Part of a small language model's weights: 18 layers.
Each number is 500 + 50 x the weight over its row's rms, rounded and kept within 0 to 999. Layers, rows and columns count from 0. Numbers have three digits each. The size before them is the row's rms in percent of the matrix's.

# layer 8 MLP down (transposed), 768x192, rms 0.136, rows 730-767, columns 128-159
019:439560569548454445574508639536486456497334428484484496543496566498501526523517537546480514492532
092:555434599436471582514469500515497463421494511451511558514554489524477526468510484447533570583487
107:438513634437590497497487453481448542510441572520437489443449473481507567483487557501457472522519
104:478519442509463461504463539436427536510509475484501629445518490516419483572509483601564567543453
103:513474517477475642461488498483441457507520443511570539521512519557568547504588552373454447455494
097:540501559564495488582445478475489517495455447530601588528429580394517435511571593510457561438508
096:509469503500540419412527443433484485564482541515467493474490487511529578525513504440554432547536
095:487524540553482457511539475535476539570525522523508524536442498561523527539431471402472464568466
108:616411600600539461519489536476527476384491449488528489446444504589533525525493547430484492482510
106:532502554488520521548440558551465470553536504548554529477525508610491476515511542477479526495541
102:498538414542451470523459490423516529475503511480458444452453519499568522512520479594520468579533
114:488502391495418429471463539450476507597550577513446496502569497473474473532519444617503518499463
101:466415476517533514520511528523513426438560428504482557519450558514565403468436465518482490541560
105:478430481511548454576621483388458472501618488495557468565550561531501467598516479528426568519474
101:548476563521458491608463507488555433500546588606580494475540559547499451523516463494427561517441
093:497538446430455434526385567552456544538504465432471619566573514524442437584499431541580506544478
098:422519507496514497416640518503460467575554438496531417430411497534549416489477548527601521551450
109:476475393461473539438527431478434523334617514469466500512542471435595547592451407507538527507486
106:569524479421582496372494552529484516469556497470475475489578503545423535477445467477537568483421
088:432514527495501560544435540514494531474460553549451523597453471523501428522403488437528595489514
101:514514484452401537492547539454406439526458572559548531423429566451568514483550471477561496526507
086:472563547430548451512537447539461569514389483529525534569438430475498466420466569490471464521502
102:560515596588495483604485526540497531516520431484507443587422536564571495543488528475467489463482
105:451374502563532503523467517486486448496535513514448560596531538477596496571447457448473466582473
108:511451478498467544480537549506538457548496530582512514585532542528452537470552445523401403528443
100:535474510524415510511468447443472454526499499458483570520515527492410558524434402467518400476497
022:519550464463606486555440487502477447593506436507461439466497525491426500503499461494473603495529
095:517472509459495536556529599508450472554518387540494505491456565525410443541499583400525493479561
106:409485482603481432450433529488423540489513500485413503432467469509539504528545447538514516526576
111:394547528444460390520543468453421495482633543497430480464490449504515502547457481455494499535491
090:523439476488597573482424486511538479528521511525566467457523450466513430527495515432482440475551
017:515496585505450493539554387526538509423527507553398448492532426501557449522483562472425568491479
107:467515450497481535443451404480542527498529592543552552479513526499550549572485525527549438529465
105:466513491554490472444432509506531450622510472499490527514574361498665472530553502501498506479566
093:504448571500450555512510424528571474512502518541527581543467495486587554507516435476578429419524
119:508520437471561487548427528482416490511494477477449399604508538484436524643443474457361483444545
097:524439601461506550488502498466482452588433451517499495485604550444500459590492526456495482429593
089:561479540499494498509432471555524429525482458508572487444465529580526435611508468428550467496478
# layer 8 MLP up, 768x192, rms 0.143, rows 731-767, columns 128-159
090:520575556457627590394489382412496511429567484541516480522571584530519506583558436609511469454480
108:482478542539543471484518477460600510439570509440499558482498487507496546376522575535462464513432
107:548514392441522596544519521456595429482506532451408508526486423478457419512491558473539518482473
101:525467511447570543457582470470427570583475511544563486539500526482491467454417484549482521518535
097:448464481520530469492461384547562468513524374538447520477562478527442491556464396488537497466403
097:429548514544550542398547463483513505472537454520582446549490469508437545503380473445536463479536
094:469536531568454530474546514539518498544469498394506492479591432439480539468469480447537508374459
114:498504501452568493403520507486491451552526515456459495420524444532424533539530436530412455566563
104:402517434493499468429526496567531466501467442517501496532490482456494457491596646391418473478478
107:509445461458463534441525529482560532554549521382420461438526414579518493501530560485533467551545
116:464512464533535506445480504404537508584411556533442374421493487465518536538479542538484513428507
104:563388462520508558503503542537477495507484504547547509508509475505547476494528421571480499527374
104:451529547398531549379611494486514519558469545525423490478486533554506497533461452502513546501525
096:523528582506509511548555491473578599664416541423495465505454494481527577511528491557482405473495
094:612606489515559650391486467600445578504490461502393453467572557534456518447470439505544488490502
095:436526532526550462508528474556407493506516526424505479406474535557443452510430470466514437528477
106:475533436473505474517541517494467480447541422465500461508486547459559560513518532529475475500561
102:544500468455471511535534460527544502609486517488486511510485481498456433403496530452524562488543
091:375492491457551517535585447451485561462506492522535494423461520552448522467498492456415507573511
097:538499480481486528512597521429488513483609417494541480436542490462477524377605484576490487486472
089:547555457563509493462526553472465488426524557538484528509571571590513453477459519519456473518383
105:482433475511653596459495481578505483568497365415539474546486427478492493476460456516469515506535
108:562473470471481461491489485524448500514607502438504477434540442497461421458474499585382474534448
122:513495481508615607529525414474476502487575511526499463495525376521503505419533440491550501501456
101:499507514510407435500590486441538430506555456404482520387523516524491465437504480552364504491476
028:466496482513546560500518385414540451524569497462460463420530528530416516415473493532374494497457
094:486453532523493499503444359520450489496499495424435466363395556610471552546465481456448449518434
108:525553498390443466414477539416475541532601555506517505486439442479518519548559486437507496472472
107:531550513396615490598626454495529449482454484526412538580460511400407446552408533461481507490506
092:437504485566468512617468506525526473511458445464531532420546507584457561439383506522479469435611
025:435561481424536586490576462445562460509524495432413469482469498544469582481486479534408462452514
103:513483520462495476458568475466497560617501475513542551462467528533470452475520486517421461388503
105:384499566407481477421471484443534503580452467490518408453527530486457449562519412473554457501465
092:487492437490462496539568441499448505445533502525461502550529528506485556466493367492559511505499
111:515402336542471500486461464455514354458461414429544503507508486561466567496607521502424529473449
100:451455350434471579552501429534483499528488488522460493477465504475522505423541535474499553473568
092:477543403522516522514466525431491535529570512552523446474486592486535481499456449502566460496484